config.yaml
vocab_size: 8192
norm: "layernorm"
norm_eps: 1e-06
qk_norm: false
bias: "all"
parallel_block: false
init_std_down: 0.00192
optimizer: "soap_variant"
max_grad_norm: 2.0
warmup_steps: 200
final_lr_fraction: 0.05
max_seq_len: 512
doc_mask: true
train_tokens: 588100000
Each number is 128 + 24 x the weight over the matrix's rms, rounded and kept within 0 to 255. Layers, rows and columns count from 0.

# layer 8 MLP up, 2560x320, rms 0.157, rows 964-980, columns 120-159
[[135 162 167 129 145 110 122  79 125 170 119 142 138 124 114 117 155 144 136 151 151 139 140 114  88 138 120  91 153 122 141  97  97 125 159  81 112 143 131 116]
 [121 160 130 136 132  79 138  78 142 113 123 122 159 142  96 127  71 143  84 119 137 152 163 109 113 134 118 130 120 150 132 127  96 150 115 164 127 137 133  83]
 [137 146 117  99 154 129 160 123 101 140 144 103 135 145 128 125 162 112 134 114  95 134 115 154 107  97 149  87 106 119 159  94 110 104 112 133 143 120 177 114]
 [110 161 116 131  86 112 163 132 129 141 103 150  89 155 121 119 151 104  99  99 120 102 142 102 125 134 147  85 132 118  81 129 192 135 126 181 132 107  99 124]
 [ 68 163 126 163 126 146  93 133  88  80 114 101 147 126 150  55 129 169 105 145 118  97 127 123 165 126 125 120 124 109 139 139 143 123 161 135 139 159 137 119]
 [125 145 102 103 128 101 136  81 123 104 124 167 146 150  99 115 126 158 140 119 116 135 139 144 139 112 141 159 143 107 151 141 131 116 129 121 116 128 161 100]
 [ 83 148 161 139 143 156 162 129  95  85 136 115 106 146  88 113 130  91 161 136 101 131 151 114 172 137  81 108  83 105 132 154 132 109 103 162 169 131 137 167]
 [123 121  85 138 130 112 139 118 129 110 159 129 125 130 162 103 171 143  98 135 172  85 135 142 164 129 120 156  81 124 113 149 119 111 131 132 119 125 105  92]
 [110 130 115 130 118 106 116 119 109  97 156 134 150 140 180 126 127 132 147  96 148 144 139 113 123 125 110 150 132 106 180 161 172 109 110 160 144 139 129 135]
 [108 110 136 105 131 151 111 105 110 117 143  76  84 121 126 119 107 145 123 137 110 143 129 104 163 124 138  94 156 134 162 140 138 123 118 153 142 141 105  92]
 [154 114 100 148 129 102 158 137 137 138 113 134 119 122  77 145 124 139  73 121 140  97 122 170 127 135 157 119  86 158 104 155 128 149 140  99 148 142 109 118]
 [138  97 157 127 131  87 126  86 103  88 170 106 125 152 127 130 146 157 176 128 112 146 144 114 102 125 136 127 141 126  97 111 169 111 118 134 121 158 118 125]
 [133 132 130 140 112 111 111 123 127 135 140 131 145 115 143 128 119 107 107 115 116 136 164  79 151 140 130 146 169 123 136 134 117 102 147 131 124 159 148 128]
 [139  70  89 152 119 121 170 150 135 116 117 119 117 141 130 137 114 143 127 101 160 120 133 137 117  79 126 113 107 110 147 110 142  88 121 101 108 121  87 148]
 [109 145 140 155  87 123 133 167 136 127 110  89 108 119 105 170 147 144 153 112 151 142 148 158 128 146 166 120 124 120 134 142  97 147 141 173 117 144 103 134]
 [ 93  95 159 145 164 123 116  91 122  99 139 124  72 123 112 120  86 119 110 132 127 135  97 145 105  88 145 119 138 137 131 137 111 182 103 144 148 140 180 129]
 [127 119 146 129 134 167  77 144 153 133 110 132 125 115 142  70 104 105 114  83 161 144  69 134 116 159 127 124 157 128 128 124 121  77 142 152 100 122 164 121]]
# layer 8 MLP down (transposed), 2560x320, rms 0.146, rows 964-979, columns 120-159
[[123  77 117 162 139 124 130 121  97 109 123 151 106 149 158  77  59 170  99 135 123 108 124 117 100 131 167  98 159 124 124  77 122  81 111 159 127 159 119  69]
 [108 107 118 134 101 124 136 117 115  93 114 115 121 117 118 135 106 136 109 117 142 124 133  85 119 172 114 128 107 101 132 123 109 154  95 138 138 134 154 137]
 [157 122 142 105 122  89 125 138 164  78 139 125 118  73 126 179  80 139 148  75  64 142 117 110 107 154 151 126 129 138 190 160 141 106 164 149 110 148 124 127]
 [ 75  96  97  93 116 115 144 136 134 124 140 142 120 119  95 120 157 112 144 111 101  95 149 149 167 152 138  87 115 186 142 131 147 165 154 108 135 136 163 141]
 [ 97 112 150 121 156 112 104 146  98 122 150 138 105 146 114 132  65 138 118 167 178 131 164 191  67 126  84 146 129 137  88 159 109 156 123 136 126 135 133 148]
 [145  96 119 136 107 120 102 127 153 159 169 138 127 161 178 138 127 110 101 161  98 164 149 167 139 125 136 174 143 100 110 174 107 113 132 124 117 122 143 155]
 [136 133 161 128 133 117 186 118  97 125 156 133 110 119 130 125 139 104 147 131  95 104 129 141 197 203 116  99 148 133  83 181 185  61 139 137 141  93 115 207]
 [135 139 139  90 121 163 160 101 134 139 152 138 113  79 164 140 132 119 128  99 138 142 121 117  88 145 129  70 140 116 156 138 148 147 141 137 119 190 116 108]
 [114 144 173 161 116 134 157 148 128 144 167 139 117 148 138 155  92 150 136 121 139 129 123 131 131 148  88 127 144 150 163 109  97 124 135 149 130 141 148 108]
 [134  98 102 117 197 151 129 102 168 148 131 129 127 111 122 138  97 146 132 132 139 149 111 140 113 148 128 129 129 166 123 109 108 167  98 115 147 117 133 106]
 [115 109 124 134 134 135 101 140 143 102 155 153  96 164 108 126  86 146 136 166 143 134 105  88 133 133 149 105 140 134 118 110 100 105 115  88 141 142 114 113]
 [110  85 105  96 139 147 149 168 134 142 144  85 130 119  95  97 149  94 121 148 140 204 166 159 121 135 156 143 123 108 127 116 123 124 145 113 108 138 135 177]
 [116 120 142 172 111 108 124 150 128 118 170 136 147 154 144 105 139 104 185 165 149 115 111 158 165 113 111 150 114 125 123 162 142 166 145  59 143 147 152 136]
 [117 118 154 186 114 139 141 137 131 116 146 124 116 125 123 137 143 121 158 106 138 103 129 106 124 134  92 150 137 141 115 132 121 188 114 117 132 113 128 133]
 [118 155 148 132 113 126 109 161 150 117 145 175 148 106  67 149 132 132  95 111 112 161 135 150 131 192 134 116 106 135 131 128  97 159  98 175 115 147 140 130]
 [ 75 172 130 170 133 129 125 105 159 147 117 138 124 109 128 144 145 114 126  78 107 135 115 193  80 127 139 127 123 153 122  87 123 121 164 133 135 137 111 168]]